Weights of a small transformer language model: a variant of SOAP for these matrices.
Each number is 128 + 32 x the weight over its row's rms, rounded and kept within 0 to 255. Layers, rows and columns count from 0. The size above them is the row's rms in percent of the matrix's.

# layer 2 MLP down (transposed), 512x128, rms 0.174, rows 369-381, columns 0-127
size [ 94 108 107  88  97 104 105  99 103 113 115 102  93]
[[147  83  61  91 112 125 113 162 127 163 170 127 115 149 165 130 109 185 123 152 109 132 103 156 119  76 155 168  93 136 105 132 143 144 178  94  75 162  79 147 141 131 145 106 212  82  92 128 134 213 114  55 129 150 167 117 175 135 118 127  85  97 127 128 114 169 187 131 167 141 131 152  80 135 166 154 155 131 124 153 146 133 128 115 176 177 165 145  99 175  95 161  77 114  90 106 148 167  94 131 152 222 166 112  90 126 159 134 166 178 175 159 184 132 114 121 106 137 159 150 130 106 119 110 120 147 117 120]
 [ 81  97 142  66  63 184 155 181 136 141  99 146 121 160 158  75 130 101 134 114 136 111 136 134 153 140 130 108 109  54 120 109 128  92  56 157 108  86 146 125 180 145 136  84  87 136 186  97 119 174 139 161 119  83  99 125 124 111 200 137  56 161 112 118 129  82 120 139 168 152 135 106 134 159  91 109 115 131  67 145 144  69 158 160 161 143  86 128 146 108 157  62 122 188 125 141 125 115 142 137 154 139 147 161 131  95 108 118 129  90 179 117 141  58 167 149 126  95 109 120 150 212 137 141 119  76 142 141]
 [110 127 169 109 122 138 144 112 160 133  92 148  96 141 108 135 136 136 131 162 119 136 222 118  70 143 180 105 143 155 129 114 156 129 100 106 120  97  88 145 121 166 128  96 149 122  89  95 125 159 200 113 182  88  60 118 173  82 125  81 122 171 108  89 131 131 129 109 155 139 141 131 159 113  74 162 142 116  94 161 152 142 137  88  86 112 112 156 152 139 111 166  79 125 115 141 144 145 105 184 166 132 187 227 120  84  80 163 103 251 137 156 137 134 121 132 139 108 150 143  81 149 108 109 179 139 106 131]
 [ 69  68 130  92 115 123 152 109 109  99  91 163 120 186 108 118 166 176 104  88 168 133 118 147 143 163 139 192 140 150  65 166 123 184 109 153 158 155 120 140 124 150 105 109 139 162 110 162 128 123  84  92 131 132 134 141 114 169 100 129 143 125 119 110 128 169  97 161 168 136 125 195 141  79 151 113 185 167 135 103 142  63 151 111 105 161  88 129 133  89 158 109 177 180 151  97  84 205  78 103 131  82 115 176 111 123 151 158 141 122 147 145 214 138 151 172 146  98 184 105  96 138 183  74 141 119 118 114]
 [108 167  86 131 146 129 124 165 118 117 108  89 136 114 174 139 118 156 113 185 130 129 127  83  75 152  81 107 144 128 166 111 133 124 150 173 110  88  62 153 158  91 142 134 122 119 147  61 121 140  96 136 118 115 114 111 119 151  65 161  72 114 122 131 164 170 136  90 145 126 172 143  97 171 146 141 143  79 231 152 145  97 100 115  75 138 133  76 173  93 131  28 134 128  85 140 159 171 165 124 132 184 107 149 179 158 140  78 124 202 138 124 137 154  63 138 165 122  91 145 123 156 123 155  92 125 128 136]
 [127  82 144 133 164  62 116  88 134 159 123 121 124 102 122 151 149 144 137  98 150 130  97  69 159  71  97 122 116 131 142  80 148  97 164 116  86  87 129 201 157 147 135 163 111 109 123 162 156  67  66 121 154 118 159 161 168 133  93 103 160  71 193 139  95  70 100 150 135  81 144 173 155 125 180  82 144 118 132 118 132 117  94 125 184 176 177 111 109 102 171 137 150  77 153 190 155 123  76 145 104 139 139  99 119 117 175 120 122 110 163  79  57 123 215 137 132 139 101 127 127 130 163 134 141  88 101 132]
 [ 73 137 116 149 162 122 137 127 137 153 124 137  98  90 158 109 124 116 158 175 163 122 144 172 165 146 193  87 140 192 125 147 113 103 136 175 116 105 129 157  83 106  90 120 182  54 144  83 164 119 119 110 193  95  92 119 138 169 116  94 122  94 147 110 181  89  92 185 137  36 145 146 137 141 139 168  85 130 108 133 138 135 126 120 163 180  96 153  70 136  80 139 157 122 118  73 154 143 113 197 112 122 106 152 159 145 180 105 123 101  96 123 143  98 175 161 112 130  94  90  97 200 134 102  98 188 131 135]
 [157  97  77 114 150  76 143  60  68 139 173 119 140 159 150  79  90 126 102 151 101 128 196 117 183 143 124 160  61 193 140 145 195 146 166  81 152  99 119 112  89 116 140 102 135 101 142 111  89 127 163 100 142 131 145 129 139 145 118  91 107  79  80  91 118  64 152 108 113 125 103 119 163 136  64 119 129 144 120 102 143 141 181 114 173 133 116 105 151  70 131 131 148  94 102 154 123  81 118 114 175  93 118  76 203  80 117 153 100 154 206 154 133 133 179 164 144 126 166 143 135 137 101 166 112 137 100 129]
 [111 121 163 184  82  93 127 231 160 109 125 156 100 121 151 112 124 110 146 109 132 135 138 158 110 138 180 112  84 111 149 123 128 132 144 175 124  95 149 175 185  98 197  82 122  64 194  93  95 134  88 119  94 174  82 113  84 122 142 123  65 105 132  86 171 138 110 158  99  85 123 169 116 177  97 142  83  96 162 115 122 142 150 134 146 107 137 139 164  92 168 141 132 103 122 130 115 152 138 108 121 169 143 121  62 124 146 158  86 128  89 201 147 201 163 149 164  94 101 145 170 102 112 129 148  81 142 106]
 [ 90 148  90  85 141 152  61 122 138 114 123  94 116 139 122  95 127 181 110 152 194  86 116 113  58 195 123  85 125 124 134 150 172  78 136 120  51 120 162  63 101 122 129 123 156  75  83  72 178 119 104 101 152 105 155 164 150 125 178 143 116 153 154 121 138 125 204 170 106 122 158 140  75  67 136 119 109 138 113 125 131 116 134 133 172  92 109 152 158 159 124 121 133 131 101 179 172 135 116 166 161 164 145 189 121 115 131 129 187  96  80 150 159 118 153 127  66 185 164 145 121 145  90 143 116 125 103 169]
 [114 121 155  46 159 173  99 125 102 129 172 108  66 111 172 137  76 132 114  81  97 105 151 124  77 181 109 148  66 145 161 136 123 165  91 134 160 100 128 155  75 124 122 185 103 139 102 141 136 134 132  71 153 104 139 122 118  84 173 100 170 163 137 182 171 163 157 146 143 195 120 114 130 104 128 137 119 152 156 175 131 135  83 150 117 165 108  85  92 140 169 149 148 103 122 112 161  97 101 107 108 135 128 166  86 179  87 123 111 155  71  98 139 156 140 103  92 125 158 188 105 125 213 174 106 172 176 115]
 [205  92 193 102 104 111 131 137 194 131  85 138  93  99 149 120 198 146 196 116 156 113 147 164  80 131 132 141 163 119  78 118 134  58 115 144  91 129 102 157 178 169 108 151 104 109 152 173  98 158 124 122 106 140 141 116 146 166 120 103 172 102 115 115 172 168 113 158 164 151 162 111 131 145 108 118 133 152 130 204 119 148 104 122 150  81 127  84 131  85 117  82 112 126 113  89 127 143  98  98 124 163 123 134 170  92  89 165  66 145 110 165 144  63 121  68 155  73  60 133 108 170 150 110  92 112 137  85]
 [120 125 157 180 137  84 121  81 148  88 137  84 146 119  82  98 149  97 147 134 100 139 186  76  88 116 118  75 107 129 106 180 142  47 127 164 122  99 142  73 172 124  91 128  81 136 163 138 116 162 119 152 161 146  79  88 121 132 158 121  72 136 179  87 164 146 136 145  98  87 178 144 204 146 128 118 107  96 130 101 103  96 197 163 160 117 173 120 111  72 155  75  83 122 157  88  91 127 129 108 149 134  79  78 119 131 178 131 152  95  91 156 109 160 119 120 143  47 105 138 145 117 103 133 154 161 105 143]]
# layer 2 MLP up, 512x128, rms 0.182, rows 370-381, columns 0-127
size [102  95 102  96 101 104 101 104 108 109  96  93]
[[143 123  66 149 185 152 157 106 180 118 139 128  70 179 124  73  99 118 164 141 133  99 141 102 160 174  98 121 154 119 134 143 143 175 179 147 127 136 141 151  40 154 145 139 152  94 117 152  89 121  95 106 121 140 119 146  46  87  99 120  92 100  92 160 179  90 134 158 139  53 135 162  94 181 140 169 105 110 161 165 183 149 120 123 144 106  94 124 173 154  78 157 171 128 123 125 131  96 128 166 121 134 133 102 198 141 135 140 121 152 128 177  92 132 126  88 110 176 170 116  80 125  62 170 102 100 161  96]
 [185 118 178 200 153 141 154 107 121  51 138  89 145 187  96 126 157 144 214 135 150 134  92 117 166 133 146 102 146 149 112 122 126 109 154 103 168 126 166 139 148  86 100 160 131 103 129 204 106 138 127  99  96 131 106  79 175 113 100 128 109 179 122 134 146  67 106 193 107  88 147 183 102 162 131  81 135  88 100 124 136 120 111 123 152  66 135 106 112 117 116 104 146 113 122  68  97 133 166 113 120 153 152 110  93 188  92 104 137 121 103 184 187 114  90  99 157 168 141  83 123 126  82 138  96 182 130 174]
 [101 144 132 119 126 127 131 136 117  97 129 145 124 173 124 120 128 139 171 130 104  88 166 133 106 128 147 100  88 144 194 144 116 107 159 101 167 185 127 111 139 128 129  99 135 131 195  81 143  72 115 106 143  77 149 135  70 153 138 114 117 149 215 136 111  82 130 142  76 117  31 164  99 100  89 127 149 177 171 103  82 134 208 175 141 109 138 140 137 139 135 177  57 148 156 150 102 133 117 140 136 114  56 138 135  94 187 136 128 156  84 148 100 105 154 137 126 169  93 132 145 157 153 118  49 168 108 183]
 [140 160 170 157  56 117 127 109 107 137 158 110  89 140 142 145 113  70 137 140 128 102 177 142 148 153 178 122 185 216 162 116  88 110 130 161 146 169 140 140 117 164 156 120 137 122 120 118 109 163  99  97  99 132 126 106 128  93 107 220  92 115  98 134 148 129 197 123 172 140 195 156 115 118 146 155 160 116 190 108 164 110 150 123 131 207 136 141 150 134 154 128 133 130  72 134 121 129  92 139  88 134  90 153 111 199 109 134 138  96  78 121  97 132 168 130 120 127 151 150  72  69  66 148 109  90  62 170]
 [ 73 169 204 146 152 109  86 173 152 111 133  88 118 139 105 122 102 128 117  97  98 124 107 144 142 131 132 123 145 162 136 109 145  94 143  99 130  59 146 102 119  76 181 123  71 131 124  83 100 165 121 104  97  78 141 135 179 152  91 127  70 148 120  86 145  85 121  91 198 134 211 155  92 110 129 221 152 131 153 118 145  84  96 130 179 106 100 108 125 147 130 104 170 125 143 127 107 151 123  88 169 149 161 137 137 123 105 148  98 101 142 156 221 124 180 179 111  95  96 195 116 127 133  98 139 135 161 129]
 [130 107  86 125 145 132 116 189 206 152 156 101 166 176 153 135 115 140 106 136 107 109 114 140 121 179 157 101  95  64  86  89 120 140 162  94 111 108  91 139 100 147  82 133 209 156 161 154  68 169 144 129 151 155  64 106 126 154  94 112 103 166 125  74 158 124 167 166 182 177 103 175 130 183 202 114 110 106 159 115 121 182 139 106 150 109  41 121 100 148 127 153 173 100 135 125 123 103 100 120 113  95 114 140 167 140 108 157 173 136 139 145 174  84  86 151 169 105  95 162  89 123 149 149 145 127 138 114]
 [143 173  92 100 182  96 102 159 144 132 105 116 139 142  85  54 153 161 146 113 124 135 122 155 169 166 142 135  78  68 101 153  84  94 105 167  87  73  94 157 144 128 116 133  63  91 142  92 138 104 144  73 115 141 130 151 111 140 155 123 105 115 145 116 155 119 170  54  85 124 191 136 159 131 165 132 145 171 125 138 140 131 101 137 146 147 112 155 170 172  85 125 108 148 168  82 136 158 197 172 128  95 129 129 126 150  99 116 194 124 139 199 190 138 167 130  93  70 166 177 134 114 112 156 133 122  63 172]
 [129 157 110 166 106 100  88 104 100 123 176 123 151 146 193  70 107 129 139  71 217 135 137 145 136  91 125 127 145 153 112  93 206 146 132 157 141 218 128 104 135 159 153 168  98 118 122 179 144 100 169  99 161 110  95 140 185  95 105 164 175 109 139 130 199 174 110 110 121 105 137 135 154 120 152  83 156 144 144 157 131 216 115 141 128 128  71  92  86 134 158 162 106 103 186 130  98 123 120 105 113 104  74 170 175 103 130  86 104 159 129  99 136 163 112 175 118 124 106 106 110 158  92 111  89 157 116 116]
 [171 139 111 129 101 169 128 121 152  95 147 119 123 153 105 126 166 121 138  75 178 115  73 146 162 169 143 110 126  56  98 115 131  99 208 101 115 164 146 136 111 116  83  98 123 115  95 145 116 126 126  81 175 142 133  97 108  96 134 219 149 126 132 119  92 121 131  71 167 106  99 140  51 126 153 166 135  86 147  98 122  86 105 112 180  90  60 171 181  92 128  77 113 176 148 205 193 143 130 110 159 166 125 139  87  95 119 125  97  85 126 161 102  99 128 128 102 164 140  91  97 156 127 117 120 110  73 148]
 [138  99 161 167  64 158 177 120 103  75 160 133 138  94 128 129 164 117 204 124 111 103 153  73 152 115 152 147 142 134  64 128 182 151 141 215 142  90 120 115 124 102 103 104  98 161 132  92 101 118 104 143 146 159 153 185 140 132 183 188  79 121 105  76 143 101 183  89 122 117 144 130  90 178 150 149 108 121 122 131 129 129 151 121 159 105 120 126 168  85 136 109 148 124 100 134  82 149 154 115  63 133 129 134  28 147 125 130 159 100 160 128 149 167 116 159  88 181 175 150 130 110 165  94 152  73  89 166]
 [ 45 118 137 161 178  78 141  48  84 124 157 152 127 128 139 144 136  97 147 156 198 131 121 134 130  92 143 101  87 133 159  47 114 120 195  96 145 220 104 130 106 137 120 114 165 156 126  99 121 123 121 162 130 116 115 177  60 121 119 155  83 122 172 185 108 144  86 135 116 110 114 121  73 140 130 126 106 127 147  98 171  88 119 130  84 150 175 166 169 184 128 123 111 115  90 112 175 162  92 143  83 168  87 129 100 149 117 143 143  97 121  91 130 114 168 114  84 173 175 124 186 102 118 145 159 121 149 119]
 [117 119 139  87  93  84 146 140 149  80 150 112 169 134 115 110 130 175 118 180 142 116 139  85 163 141 169 105 110 127 140  87 101  88 107 182 159 100  84 161 116 141 136  91 178 150 124 192  76 140  81  86 108 205 110  98 144 156 166 165 166 121 183  78  92 137 118 112  97 131 147 126  91 140 166  84  73 126 134 138 137 150 136 151 145 141 110 171 102 112 174 148 164  97  89 148 110 116 112  80  99  87  92 146 163 113  88 162 156 130  56 137  60 142 103 155 144 117 165 186 149 153  69 149 174 156  73 133]]